{
  "beta1": 0.95,
  "warmup_steps": 200,
  "train_tokens": 149500000
}
Each number is 128 + 32 x the weight over its row's rms, rounded and kept within 0 to 255. Layers, rows and columns count from 0. The size above them is the row's rms in percent of the matrix's.

# layer 3 MLP up, 256x96, rms 0.214, rows 151-174, columns 0-95
size [100 100  98  88 104 105  98  95  99  96  99  94  97 111 104 110 102  97 102 105  98  97 105 102]
[[191 133  99 108  96  82 115  59 146 128 191 135 173 123 104  93  98 104  92 136 113 104 113 129 129 159 126 166  84 109  90 178 132  81 129 114  61 192 140 127 171 130 170 118 110 166  92 109 197 193 129 149 121 128 110 168 147  92 166 117 124 148  73 162  88  91 113 121 172 141  84 135  92 167 107  85 177 167 116 119 113 115  93 149 151 123 112 146 101  76 100  82 132 111 114 112]
 [120  95 134 123 134  57 151 143 103 153 160 116 106 130 143 114 140 140 152  76 129 128  65 121 106 108 159 120 136 194 123 107 154  97  89 145 156 134 153  92 117 101  60 167 121 140  69 141 171 167  80  79 142 171 187 144 151 146  67 118 148 147 132 138 137 146 167  58 163 124 151  62 134 136 103 138  36 147  85 129 126 146 144 108 113 130 143  86  60 106 138 149 101 163 118 173]
 [133 119 180 160 146 149  68 167 128  91 102 144 116 134 157 155 133 157 156 133  62  87 100 160  78 111 123 137 197 130 122 115  66 168 128  97 129 144 149 133 127 128 122 161 183 111 129 178 137 123 150 107 106 129  32 104 143 184 189  64  89  86 101 154 142 140 113 115 155 112 109 126  97  58 168 102 126 116 144 164 119 152  84  81 130 171 149 148 122 128 130 121 108  52 145 117]
 [130  95  96 148 112 179 159 116  79 157 195 132  99  96 136 137 147  92 166  76 134 114 128 193 109 174 114 104 171 158  88 113 133 157 133 113 120 107 132 108 163 141 139 169 121  94 109 120  86 122 123  40 112 109 135 148 189 122 133 130 120 197 138 141  91 153 131 111 110 106 124 105 129  74 119 100  80  98 106  94  95 145 193  54 110  93 108 118  54 139 123 164 167 173 139  88]
 [108 108 120  81 163 155 114 146 137 107 120 100 100 126 116 160 152 111 108 149  96 152  71  73 183 157 102 208 137 143 181 182 163 142 150 105 201 149 159  97 116 154 166 154 144 134 174  90 170 114 147 143  91 123 107 130  47  93 133 185 152 109 155 117  61 100 116 149 168 122 141 181 140 114 164  82 140  57 167 110  91 115 120  99 110 127 161 109  95  90 120 116 144 122 132 134]
 [157  74 135 172 109 181  98  93 114 152  47 135 104 136 135  97 154 129  91  98 156 113 129 142 127 106 108 145 163  97  80 151 165  97  97 187 179 170 137 132 121 143 114 126 116 115 130 122  75 120 152  95 180 179 167 117 117 154 136 116 160 102  45 141 141 131 112  57 146 150 133  90 117 111 112 143 117 105  68 122 170 147 175 131  80 143  67 161 142  45 112 133 149 139 171 127]
 [ 75 129 123 136 169 120 132 142 140  55 152 179 199 132 113 104  75 145 143 149 159 120 156 123 129 104 171  95 135 173  79 146 132 119 174  89 164  63 111 167 127 101 183 123  69 106 169 107 143 136  79 134 170 130  82 113 103 123 155 182 180 156 111  47 153  93 128 166 107 119 172 164 122 107 100 104 142 136 170 154 163 136 131  95 143 119  96  79 132 125 180 124 157 108 100 138]
 [147 104 163 114 120 141 116  98 125  89  77 113  96 153 117 123  46 128 131 176 178 150 163 120 101 104 110 125 138  81 130 134 148 190 120 125 143 104 154 177 126 156  98 132 118 108 115 132 181 161 146 199  61 114 141  60 107 206 153 181  81 144 130 134 122 123  56 101 150 148 109 176 200 155 152 160 153 117 126 173 115 106 141 135 109 138 131 123 137 106 151 170  68 153 155 113]
 [136 118 150  90 148 104 124  86 170 169 143 124 154 136 150  74 164 162 104 160 168 138 147  75  66 134 143  82  92 134 101 190  79 147 101 159 132 141 134 135 157 142 115  68  75  80 100 148 161  89 131 173 103 122 157 133 142 151 142  75 169  89 148  84 151 138 105 161 175 161 104 104 128 109  95  53 137 130 101 168 103 103  90 152 111 138  90 132 140  70 131 195  70 135 112 136]
 [134 146 172 106 227 150  99 176 132  89 130  81 127 156 152 117 110  61 143 120 180 116 160 117 134  98 129 147  69 145 133 144 194 134 137 127  68 199 141 139 110 122 142 134 162 139  99 110  79 101 134 134 128 102 114 161 121 116 136 150 128 179 138 137 191 139 142 123 120 100 133  60 167  96 103 158 133 104 135 132 146 114 148 152 130 173  75 125 171  68  67 171 133  98 102 191]
 [134 108 130 174 133 174 155 115 141 111 143 137 166 174 128 126 141 129 127 146 148 176  95 113 120 145 106 103 120 116 163 172 127 135 114 138 134  87 140 155 137 154 105 124 156 141  80 107 102 164 139  66 177 165 106 178 158  87 119 120  94 121 178 161 107 170 148 112 118  86 127  45 100 201  93 128 139  92 143 145 186 113 152 163 156 195 201 102  63 163 108 159  92 186 168 151]
 [103 145 117  93 139 124 110 200 106 137 123  44 115 120 108 137 189 138 147 150  72  93 108 103  88 135 138  62 179 131  58 150 137 123 138 134 131 129 179  94  87 110 144 108 142 135 124 177 155 129  94 107  80 168 136 131 127  61 142 141  75 116 141 110  80 119 147 135 141 146 108  54 165 125 104  77 157 192 146 114 153 170 160 151 171 177 113 142 174 125 138 135 137 118  72 105]
 [ 39 156 135 125 115 144 113 155 170  82 166 131 121 159 111 153 104 131 170 119 122 139  95 172 157 130 190 115 191 182 143 105 145 123 143 129 102 139 125 129 127  60 124 113 116  65  48 144 139 123 164 102 157 207 110 122 148 142 160 137 115 121  83 195 131 136 181 112 119  66 125 165 179  93 172  98 171 142 156 161 151 105 136 139 167 145 178 152 125 144 161 138 145 102 118 134]
 [110  96  62  92 108  84 166 132 134  97 117 158 147 116 158 136 147 128 180 120 171 116 148 164 113 195 148  95 156  86 141 117 120 112 102 128 191 134  97 191 130 163 114 100  75  94  87  36 154 143 118 145  99  86 133 134 123 102 164 126 153 178  80 123 117  85 150 125 114  98 116 172  95 119 150 121  39  95 109 110 112 149 167 177 100  89 140 175 101  99 158 118 133  96 118 140]
 [124 122 135 185 118 179 110 134  97 172 144 149 176 154 160 107 108 136 102 175  81  93 160 135 168  95 167 158  96  88 123 144 123  65 126 112 125 165 103 107 117 107  81 172 131 108  93  77 156 151 113 122 131 148 117  87 136 102  95 184  57 133 140 213 124 142 117 135 187  92 150 123 123  60 119 119 136 170 117 164 175 140 164 115 147 147 139 149 180 180 117 147 191 160 114  90]
 [176 114 119 178  76  66 123 142 144 144  97 156 130 153 100 152 177 140 107 167 121 214 138 128 133 150 154 147 117 129 138 137  45 104 132 143 146 203  93 100 165 156 144 119 157  99 118 110 106 121 128 109 131 127  84 184 126 139 130 104 164 144  62 185 162 105 140 144 136 170 129 131 132 155 210  88  71 183 139 127 102  95 129 127  95  90  87 121 129 106 143  79 120  97  93  88]
 [131  70  96 150 118 111 112 129 180 137 134  84 112  87  80 108 181 184 160 136 180 117 157 182 118  94 105 121 171 134  94 126 127 121 125 140 181 138 134 108 146 123 101 185 116 171 142 117 187 128 141  84 118  72  43 106 139 172 127 107  95 165  85 124 119  99 137 151 173 115  42 123 153 126  94  48 141 119 103 149 131 134 120 102 134 107 153  81  87 132 184 137 130 142 101 159]
 [143  72 217  82 151 129  87  77  82 150 102  98 105 115 147 103 151  96 159 135 147  86 145 134 157 116 144 131 134 155 138 135 113 127 134 124 141 163 112 144 136 131 122 136 107 181 112 141  82 122 110 141 138 132 183  91 178 110 134 143 159  81 135 169  82 181 166 118 163 145  85 114 125 194 129 175 114  80 173  54 131 108 116 198 102 158 106 114 186  79  92 103 128 176 110  94]
 [123 122  97 127  97 117 143 136  74 109 155  48 143 144 118 117 151 139 104 130 121  87 147 111 156 148 106  87 204 126 103 170 191 157 140  22 177 204 132 103 124  92 142 129 128 152 138  96 168 170  82 100 168  99 127 157 143 129 157 185 147  94 178  93 140 104 161  85 168 157 124 157 118 102  71 144 139 161 116 147 126 146 101 104 133 114 179 118 106 151 123 143 176 100 111 142]
 [126 103 156 172 136 111  72 103 121 132 147 151 127 126 179 156 108 148 209  66 137 124 131  77 135 123 152 106 103  94 182 154 103  16 102 114 113 100 152 115  81 117 144 131 115 114 145 139 116 103 113 116 154 167  78  89 147 181 151 118 130 127  53 195 160 131 157  57  61  84 126 159 141 103 164 141  84 126 153 146 159 153 127 126 163 119 119 144 114 101 161 119 140 144 118 107]
 [139 111 167  85 121 118  97 132 137 116 136 175 178 215 200 168 128 115 133 122 119 159 152 104 170 149  90  96 159 125 130 204  55 140 159  98 123 111 160  97 140 103 121  99 129 160 126  42 170 146 117  69 108 146 121 123 111 136 155  76  87 142 134 159 100 151 151 147 136  93  98 172 185 136 163 142 113 105  85  82 104 101 164 150 100 133 106 151 150 117 119 115 168 172 124  83]
 [175 109 112 110 123 192 108 101 175  93 142 156 126 183 172 119 157 145 131 137 148 163 112 157 144 114 122 121 109 133  91 104  68 151 107 145 102 204 116 109 111 174 131  75 159 138 114 148 124 126 119 160 127  51  80 153 141 164 122 157 142 130 155 137 137 133 121 167  89  80  93  89 151 179  72 115 189 139 164  93  82 161 145 136  81 136 125 166  76 102  90 117  45 128 110 102]
 [149 126 142  87  74 140 151  97 204 100 153 152 115  89 131 158 112 152 177 115 105  91 167 113 142 126 108 106 116 134 105 203 171 129 172  81  82 157 136 156 150  89 127 173  85 105 136 169  96 166 110 129  76 147 117 149 126 194 145 157 154 155 101 102 119 151 141 190 147  67 142 113 111 105 103 117 166 157 128 188 134  89 188 124 183 101 147 123 179 139 174 151  99 174 122 123]
 [133  73  95 205  86  85 139 164 130 123 188 118 125 153 101 184 112  84  95 156 127 114 150 143  90 165 133  89  90  82 112  97 138 142 131 136 153  98  86 129 113  63 168 121 106 122 111 136 136 110  95 101 142 136 142  75 182 125 162 213 110 176 186 160 122 126 125 117 170 203 170 132 103 139 123  97 111 177  69 104 109 117 116  72 129 122 136 150 151 106 159 143 112 119 168 149]]
# layer 3 MLP down (transposed), 256x96, rms 0.183, rows 151-174, columns 0-95
size [ 94 108  99  98  99  99 103  95 101 106 104  90  93 114  99 108 100  98 101  98  98  97 108 111]
[[144 166  96 101 106 120 138 136  78 141 102 165 146 147 176 137 220 119 145 135 158 107 158 202 173 132  85 134 128  87  98 129 166 184 136 126 106  99 178 112 121  94 142 162 157 136 122 101 111  94 132 122 125 158 157 161 178 109 134 142 139  86 177 184  89 193 187 147 176 145 106 120 140 110 158 103  97 107  91 102 109 135 108 110 163 116 110 134 130  92 211  82 161 148 125  76]
 [ 95 114 118  69 158  88 104 112 152 110 111 149 145 124 203 112 158 176 120 136 190 186 127 166 121 133 113 138 149 134 172 113 125 159 189 169 110 149 167 154 115 133 114 115 158  81 165 159 131 115 148 145 124 156 145 143 143 159 110 129 115 116 104 171 140 178 141 160 140  89 143 160  86 192 191 131 171 105  92 132 135  81  76  61 144 148 147 119  91 180 174 162 122 155 194  81]
 [ 87 104 144 127 142  92 136 121 139 162 117 127  94 147 161  98 119 115 142 145 164 120 132 159 102 153 108 114  57 128 107 105 130 148 150 135 137 114 127 177  20 143  94 130 173 114 106 124 141  56 160 139  67 109 193 135 151 201 142 123 106 131 182 133 139 143 171 150 130 145 126 142  97  92 202 119 144 215 143  90 135 167 129 149 158 143 130 134  98  72 145 195 126 122 158  97]
 [111  84 109 109 142 168 142  91 143 124 168 148 105 112 118 118 137  91 148  47 137 135 120 167 134 182 178 172 154 154 144  89  98 199  97 111  96 129 137 170 129 170 163 103  95 129  93 118 170 123 157 105 118 147 105 141 169  70  87 146  84 169 154  97 115 127 118 173  81 122 150  82 156  55 110 115 114 118 102 108 131 197 124  69 135 101 119 102  96 132 189  65 131 169 131 117]
 [ 95 137 110 137 116 151 147 159 131 126  71 161 175 161 137  51 103 140 132 135 183  86 114 136 108  87 154 160 123 201  87 136 131 137  97 150  55 141 116 100 129 102 138 127 134 164 111 124  82  89 125 118 147  66 127 152 179 134 116 129 108 128  45  59 151  93  82  86 110 139 141  97 160  73 106 153 156 137 112 137  73 128 155 121 195 114 107 169 161 144 159 175  96 103 112 114]
 [116  99 150 102 140 170 124 142 133 107 159 158  59 156 173 132  82 133 143 149 158 162 130 115  71  98 106 145 110 161 116 156 114  91  92 143 164 122 143 206 128 148 141 113 128 148 143  77 140 102 126 104 114 117 159  74 136 174 168 133 182 145 139 122 137 137 146  60 158 137 156 126 183  81 106 172 110 106 110 167 193 165 152 134 121 176 116 184 146  23  77 133 147 145 118 108]
 [ 52 164 115 134 104 136  69 137 132 136 136 171 115 156 104 133 104  61 116 156 124 119  95  69  24  72  82 149 134 156 121 144 125 116 172 131 146 117  92 158  96 117 135 140 136 120 137  93 159 171  80 119  93 104 113  81 109 205 108 157 135  76 125 108 135 153 135 166  99 105 108 159 117 143 136 119 157 165 129 153 104 195 160 129 140  90 140 183 155 137 181 144 133 182  88 126]
 [121 140 152 189  62 173  96 118 121 145 115 131  90 139 116 177 149 105 142 167  97 123 122 141 147 143  86 189 122 135 117 116 120 122 190 131 157 133  91 178 151 145 152 182 177  91 133 102  77  74 189 100 111 167 151 100  77 138 112  79 113 183 133  94 103 119 127 162 111 145  81 153 179 110 123 112 119 133 141 138 142 124 213 135 151 101 110 101 126 186  70 103 121 165 125  69]
 [128  98 127  97 103 133  98 130 124 157 164 189 128 143 154 110 114 130 117 156 183 168 187 139  64 119 132 148 105  99 153 128  92 154 115 150 117 205 171 178 159 183  84 187 108  85  68 141 102 160 103 117 121 123  87 137 119 132  90 102 154 170 127  81 130 115 142  82 113 154  97 164  99 158 136 123 128  80 121 118 104 118 130 176 144 136  93 186 175 132 109  80 177 125  60 176]
 [105 103 106 113 133  90 179 140 168 106  64 131 186 101 171 178 138  96 119 132 136 142 123 140 139 132 122 149  61 107 109 118  67 133 154 122  73 125 157  38  82 144 137 151 100 135  63 152 124 132 140 179 144 179 151 116 123 125 152  75 133 160 133 124 196 100 144 160  96 142 115  66 164  80  73 153 114 162 127 137 165  95 102  97  93 175 110 154 157 103  79 124 136 117 105 142]
 [119 155 160  96 166  97  92 119 114 173 190 152  83 117 113 160 111 143 134 119 138  95 174 133 173 152 146 109 144 158  68 172 109 135 185  95 116 120 128 120 151 145 123 129 160 163  98 159 116  82  86 134 102 129  93  89  97 116 150 119 119 116 104 103 142  71 105 217 103 159 144 151  92  76 175 110 108  89 103  81 104 144 140  64 125  90  50 124 165  89  83 156 170 126 109 157]
 [175 131  67 134 164 145 123 110 164 185 154 101 144 127 121 135 116 155 141 161 116 140 105 118 114  84 131 133 152 152  97  81  92 128 114 104 125  63 113  98 103  97  88 121 132 146 137 105  91 115  87 180 122 150 173  91 112 115  46  49 166 161 136 132 123 163  80 143 125 144 184 104 106  65 170 126 150 109  97 158 109 177 117  85 158  53 128 103  56 130  96 100 116 159 143 137]
 [172 130 166 157 103 127 158 114 142 205 131 112 134 147  88 116 128  92 133 199 140 108 144 130 110 122 117 132 111 152  58 138 123 175 144 149 218 164 145 152 156 191 103 161 150 165 148  89 117 141 131 169 102  79 142 117 162 163 101 111 157 200 172 117  70 103 142  81 127 132 129 107 132 177 107 149 112 106 141 116  87  98 145 108 143  91  71 113 109 102  69 197 132 151 146 146]
 [ 88 119  69 135 141 111 172 117 161 113  48 156 176 109 101 158 114 108 172  55 128 141 179 158  97 136 106 102 174 153  82 162 134 163 143 149 115 155 113 150 152 197 109 107 130 129  98  47 139  98  98 125 158 138 149 103 119  91 192 119 159 147  88 137 110  87  83  92 168  74 140 146 115  83 127 115 102  83 153 140  82 116 134 177 138 110 127 146  98 160 136 161 182 147 120 107]
 [136 133 121 145 156 157  97 135 144 120 167 111 111 126 162  91 138 128 114 124 131 129 160 186 130 153 146 183 180 104 121 156 115  94 157  98 160 117 181  38 154 106 167 113 154  95  87 159 160  79 121 147 148 137 148 125 161 156 169 114  94 154  76 246 153  92 133 127  77 117 144 147 116  94 118 159 144 128 105 116 147 112 122  82  71 152 132 151 152 153 207 193 122 142 139 148]
 [133 138 146 129 124 149  94 125 150 110 145  80 178 154  97 154  99  76 149 198 118  85 150 118 158 116 163 141  60 110  88 103 111 182 141 181 199 137 167 165 130 150 189 144 129 135  79  96 191 114 176 170 144 119 133 142 117 132 113  77 150  93  96  83 125 191 161 162 164 163 113 149 167  86 156 103 134 174 168 130 123 146 142 137 105 122 155 109 130 115 105 100  65 123  86  99]
 [ 85  98 106 141 157 117 155 123 129  85 103 154 184  80 122 155 112 142 121 150  72 168 145  87 112 173  96  78 122 132 112 114 139 133 117  96 104 142 159 191  82  89 142  66 114 133 122 160  68 127  83 127 124 170 147 148 168 104 156 111 126 119 161  77 151 103 105 127  90 140 158 187 137 145 161  82 137 120 143 192  79 140 195 145 187 164  56 118 148 160 180 123 150 101 137 122]
 [126 112  86 164 122 126 120 120 132 137 202 151  50 163 158 145  70  89 169 172 150 211 154 116  85 141 168 148 132 130 141 126 115 112 125 102  88 110 133 129 158  77 113 117 134 142  88 136 137 165 141  77 157 175 167 119  79 173 109 117 181 108 156 172 123  98 158 147 141 133 169 145 110  88 128 105 118 144 106 101  93 155 118 153 164  90  64 113 109 177 122 116 220 158 130 143]
 [170 142 193 146 181 110 156  80 125 102 107 173 144 159 108 157 100 119 161 185  87 108 128 123 126 147 209 131 172  88 149 196 160 171 106 110 145 142  97  43 129 125 128 144 151  67 176  91 117 107 170 133 145 201 152 136 121 112 122 179 149 140 120  76  89  79 148 125 129 153 134 108 126  70 134 141 134 120  98  86 150 134  98 155 126 133  63 136 171 148 120 137 152 140 117 128]
 [138 155  87 108 144 117 123 120 152 104 172 167 136 122 130 107 125 104 114 127 163 144 126 178 189 141  70 138 140 171 129  95 154 133 123 128  99 167  35 168 122 203 111 191 110 109 100  82 159 113 165 109 168 119 118 172 130 125 124  69 127 108 140 132 148  99 118 155 134 122 104  88 169 146  84 125 151 116  59 178 113 127 153 116 173  86  82 129  83 129 217 153  70 122 146 131]
 [ 96 140  74 211 103 161 145 150 155 129 115 123  68 165 141  86  98 112 140 176 123 151  77 138 105 122 170 123 156 125 164 124 162 138 117 106 167 166  96 167 103 168 149 137 130 114 171 122 189 161 216 118 124 113 121 101 158 123  90 141 162 142 121  64 168  55 121 144 105 109 124  87  94 104 158 138 115 152 135 168 148 129  83 142 101 164  85 162  93  65 143 140  83  93 104 130]
 [113 108 159 144 115 106 198 162  81 164 126 167 153  81 114 111 131 117 185 112 128 119  73 152 144 185 103  94 144 152 192 154 181 148 130 135 156 122 140 108 168 153 131 160  97 115  83 140 112  74  87  89  89 132 180 166 114 109  96 112 142 111 117 109 150  69 113 128  98 123  75  20 167 115 184 155 118 137 101 154 121 124 122 109 159 105 133 132 183 159 143 110 123 144 180 160]
 [ 76 128 126 115  73 139 147  57 135 105 171  93 108 105 131 145 130 148 167 158 151 137 101 154 144 170 129 128  99 157 104  80 162 141  91 111 152 135 145 204 114  88 118 116 133  85 182 157 148 156 117 143 144 149  88 152 111 114 110 114  90 230 116 132 111  87 144 104 125  71 136 132 116 100 137 132 193 176 116 131 135 125 168 133 124  90  96 112  70  87 144  89 128 175  35 128]
 [150 105  88 163 132 148 165  98 125 133 177  74 132 100  57 136 168 141 103 117 108 154 135 122 131 164 123 122  81 147 124  89 161 179 171 103 109 129 101 131 128 154 183 144 114 162 130 155 113 132 107 140 150 102  86 155 157 118 124 144 171 134  77  60 148  79  92 116  97 159 123  99  95  79  72 145 153 229 172 187 157 102  96 113 143 149 123 110 129  86 145 170 123 178 132  75]]
# layer 3 MLP gate, 256x96, rms 0.227, rows 152-175, columns 0-95
size [107 101  93 113 105  97  94  94  96 110 104  99 101 103 106 110 106 112 100 103  97 102  95 100]
[[108  83 145  83 134 128 100 144 169 100  94 159 125 206  69 121 160 150 110 127 184 164 144 116 115 144 166 188 105 100 105 108 151  86 125 120 108 106  69 154 125 173 112 111 140 136 133 131 150 119 123 126 120 156  98 112 111 164 121  72 121 110  68 162 114 166  92 124 130 136 151 161 149 195 238 142 101  66  98 116 109 117 144 159 160 124  75 110  93 127 148 141  92 140  69 159]
 [158  71 120 178 140 166 111  74 110 116 103 193 115 149 133 103 115 178 158 119 113 109 141 160 123 171  96 170  95 113 165  99  60 105 132 170 139 141  99 111 132 176 148 133 214 131  91 113 188  96 186  87 159  86 104  81 145 130 139  52 138 125  48 154 109 149 129 171 144 133 146 103 107 149 119 126 127 127 176 128 156 112 106 138 186 143 114 132  79 119 106 129  88 139 152 124]
 [159 113 106 117 192 185 128 125 142  53 167 155 102 110 141 139 127 156 161  64 146 141  89 117 117 141 116  60 103 138  93 110 166 150 105 138 160  60 128  91 164 169 140 145 123 176 159 140 156 129 127  98 138  95 150 142 128 106  48 137 146 182 157 143 139 102 138  64 108 154 131 165 140  75 159  83  87 148 128  95  81  95 104  71 143 100 104  98 113 158 138 152 152 141  77  87]
 [ 95 127  70 144 109  92 105  53 116 150 137 105 129 168 117 130  25 124 182 115 178 116 183 149 134 125 107  90 117 116 165 112 139  55  86 140  78 130 123 181 121 131 136  79 144 105  87 118 157 136 124 129  96 145 130 168 106 165 145 151 118 160 113 149 159 111 159 106 140 216 136  78 114 112 125 127 133 153 129 154  84 127  73  74 162 118 111 197 165 121 132 162 134 146 157 120]
 [168  87 123 114 127 143 103 108 105 154 102 143 120  82  82 187 116 105 112 181 159  97 199 152 146  69 174 201  92  90 139 157 139  71 120 124 107 104 170 100  87  62 128 146 103 157 104 153 152  96 175 110 141 131 100 124 145 114 133 178 163 124  99  88 146 127 133 145 155 140  83 132 155 136 112 162  90 148 112 132 177 136 136  81 113 131 122 106 199  92  76 107 149  57 160 148]
 [ 88  77  76  99 140 101 191  68  93 135 124 193 131 142  76 117 142  97 103 116 166 139 155 115 167 133  83 154 150  89 139 158 177 124 138  64  57 182  98 109 150 133 137 136 183 159 108 121  78 133 130 105  78 127 144 193  91  91  63 142 155 148 170 180 139 131 127 132 132 125 124 112 139 165  88 149 142 122 152 134 132 157 132 201 138 107 166  94 112 135 127 154 137  92 158 157]
 [162  91 141  66 130 138 146 104 186  89  81  78  84 149 133  89  98 137 123 184 171 115 175 142 100  74 142 172 184 133  91  98 104  71  89 169 103 122 142 186 128 141 144 104 131 115  70 161 137 120 184 141  99 142 177  62 102 108 116  88 174 117  96  98  99 114 134  71 107 153 124 167 133 100 154 130 119 132 110 173 168 101 106 159  96 178 156 123 139  88 158 148 126 125 139 115]
 [130 176 142 161 129 105 140 100 138 108  71 152 107 117 100 155 136 162 147 117  88 105 114 138 126 142 145 100  72 124  69 145 156  95 123 117 110 104  95  48 143 136  85  68 136 171 115 113 176  94  96 182  93 123 120 145 155 136 108 123 122  79 155 146  94 161 140 116 190 120 126 141 156  57 109 119  92  87 103 150 142 201 144 133 160  66 101  69 109 112 108 193  57 132 144 139]
 [159 148 165 116  56 114  63 110 125 147 125 112 125  92 110 104 109 173 141 132 156 128 119 103 125 127 150 128 140  68 116  88  95 132  62 222 110 133  65  76 128 144 128 139 167 142 131 103 145  73 140  72 116 101  81  18 168 145  88 142 150 127 138 138 161 195 107 118 159 133  90 127  96 115 135 144  83 142  87 172 135 122 129 147 109 164 102 111 148 140 107 145  99 151 157 121]
 [137 111 113  62 147 108 107 102  90 138 117 150 115  97 129  89  59  84 111 126 154  93 172 119 164 133 115  55 146 133 157 122 170 121 145 113 148 168 112 131  65 123  89 106 115  71  51 114 152  98 106 168 126 160 129 161 135 162 179 131 123 141 149 144 160 113 119  76 147 123 143 135  96 108 110 160  67 117 188 157  63 135 174 130 120 159 116 142 168 143 127 217 139 118 130 189]
 [118 100 112 143 121 151 134 101  90  99 124 174 118 119 164 136 101 111 154 177 154 134 121 152 139  81 158 153 139 142 200 109  87 170 121 127 130 117 175 145 147 133 110 141 145  83 181  96  20 125 134 142  97 172  77  79 121  97 142 108 165  64 146 125  92 181 125 173 175 104 118 203 174 137 182  97 140 160 111 133 126 141  93 133 128 150 131 110  61 123  92 139 123 171 161 103]
 [167  99  55  77 108  99  98 133 117 121 149 141 155 104 145 176 127 130 126 178 119 163 137 107 167 149 122 207 147  38 169 220  99 154  99 132 112 144 113 144 170 160 152 105 111 145 134 152 141 186 140 120 137 105 143 148 100 148 159 184 111  94 148 157 128 131 115 176 152 165 136 108  73 101 125 148  97 141 151 111 102 160  78  98 115 163 128 108 170 149  57 136 123 125 168  85]
 [163 149 163 154 138 107 108  50  96  91 158 163 127 152  98 180  70 140 104 142 168 119  73 153 147 131 112 113 109 200 130 101 118  91  83 120 114 117 149 123 120  70  70 123  81 155 109 145 119 135  98 132 174 117 139 151 125  94  83 156 112 121 133 100 183 109  69 145 196 109 179 105 174 187 152 169 105 125 134 112 147 192 134  77 126 176 172 145 125  96 111 119  98 129 122 101]
 [ 96 158 120 150 105  80 145 124 136 127 120 111 169  83 149 152 171 157 169 133 152  69 103 140 168 166 121 155 135 131 121 188 155 121 167 175  96 158 108  89 155 133 125 177 150 156 118 159  79 143 137 116 178 146 141 199 108 204 120 211 162 123 174 162 117  73 153 164 168 188 161 136 113  67 127 119 153 114 145 111 110 115 132 130 144 123 195  69 146  92 124 129  98 112 140 128]
 [115  93 172 160  67 148 151 118 189 123 113 116 110 167  74 160 129 119 112 149 192 113 115 136 115 103 107 118 173 150 112 168 166 133 179 175 184 129  94 165 182  97 110 138 134 105 111  44 164  92 146 116 103 132 111 153 121 146 108 106 109 125  83 135 122 122 103 160 134 113 162 136 106  89 188 140  77  94 169 125 128 104  46 114 112 138 148 167 156 135  53 105 112  97 104  76]
 [132 159 105 111 129 113 156 110 126 187 119 143 135 140 146  80 122 111 139  98 190  90 103 130  81 126 131 173 148 149 179 137 101 122 206 104  77  93 109 133 128 149 118 168 152 183 104 125 169 148 151 128 149 146 137 104 173 124 107 134 143 151  66 182 127 134 105  94 126  61 143 165 104  72 161 162 123 102 168  82 161  62 114 129 122  97 147  98 162  88 171 163 161 117 151 218]
 [121  89 146 133 153 154 127 111 172 111 120  92 125 159 142 140 112 182 113 111  47  50 137 173 132 135 126 117 131  70 137 104  75 103 147 191 143 175 113 130 102 165 189  75 113 145  94 155 134 177  83 168 152 155 119  94 123 138 144 124 129 100 151 134 149 158 114 192 143 164 125  75 147 176 113 143 187 132 160  98 125 148  93 126 138 168 160 171 124 119 131  98 161 142 217 143]
 [142 141 110 142  58 110 152 200 153 132 134 162  98 108 169  80 149 174 150 148 118 111 137 104 122 193  44  81 114 103 129 114 120 147 167 130 160 107 142  27 178 136  87 167 220 127 116 105 114 125 146 159 137 113 107 123 119  93 159  84  83 153 129 196  91 139 122 142 132 172 135 130 142 162 116 168 149 120 132 136 196 154 121  97 135 129 148 116 122 144 119 175 138 144 136 112]
 [171 110  69 145 138 100  80  91 142 135 102  54 143 164 114 135  96 158 106 129  61  96 125 101  80  99 124  71  71 122 142 158 116 122  97  93 153 102 176  60 168 117 142 105 107 147 127 105 135 162 123 151 105 190 155 120  98 118 105 147 165 114 138 121 114 127 171 106  97 165 197 169 168  92 124 105  16 141 143  90 148 147 128 138 127 151 144 132 151 145 133 106 135 121 161 173]
 [101  99 133 140 131  56 117  97 113 165 184 106 126 138 120 135 150 137 104 126 132 104 178 142  98 175 120 171 110 163 142 141 103 149 170 171 121  75  68 170 124  75 118  76 143 117 172 133 108 106 152 173 179 156 189 154 123 155 121  94 171  81 118 119 115  63 134  80 173  84 111 128 168 146 155 127 133 134 146 127 126 158  84 123 130 117 149 174 166 199  70 167 137  76 155 160]
 [188 130 104 158 170 123 115  97 177  75 156 104 103 138 164 181  70  87 138 189 164 121 165 143  99 108 177 146 164 150 110 193 127 157 128 157 160 160  85 141 106 106 174  86 127 127 184 122 121 128 170 173 147 105 117  67 131 126 106 146 133 117 205 182 134 168 143 135 131 159 184 165 113 114 105 131 142  74 185 169 109 163 132 105 117 149 120 103 158 105 139 152 115 105 136  86]
 [171 125  96 116 123 139 106  93 179 136  96 105  89 131  96 143  96  75 189 113 120 154  85  80 100 142  91 148 113  87 124 141 125  60 112 122 163  93 198 109 141  93  79 100 117 114 194 190 119 179 124 160  84 122 169 160  90 150 162 140  66 145 159 116 129 137  96 156 188 154 139 133 151 116 179 126 111 155 158 152 154 126 177 162 102 105 109 101 161 115  77  96  81 134 155 127]
 [175 100 190 144 105 158 131 188 141 104  96 138 206 144 167 139 126 180 130  37 121 107 119 155 113 156 139 146 168 122 107 144 109 107 135 127 108 118 113 115 147 110 109  93 148 129 128 167  46 164 112 118 119  95 144  77 173 182  96 163 120  73 143  86 154 157 138 121  87 152 119 131 177  52  92 142  91  67 128  80 165 116 107 134  88 108  96 132 157 137 104 135 149 128 157 158]
 [151 110 141 151 110  83 179  96  95 193 123 101 130  81 182 152 141 119 124 150 151 156 192  87 158  90 130 125 119 123 131 138 159 180 105 143 120 137 103 142 184 106 144  95  76 122 150  95 130  84 130 125 144  64 123 126 155 108 172 114 113 107 147 145  83 111 109 132 139 173 127 173 105 186 162  97 141 192 163  97 131  75  52 128 113 119 159 162 125  55 120 194 140  87 160 110]]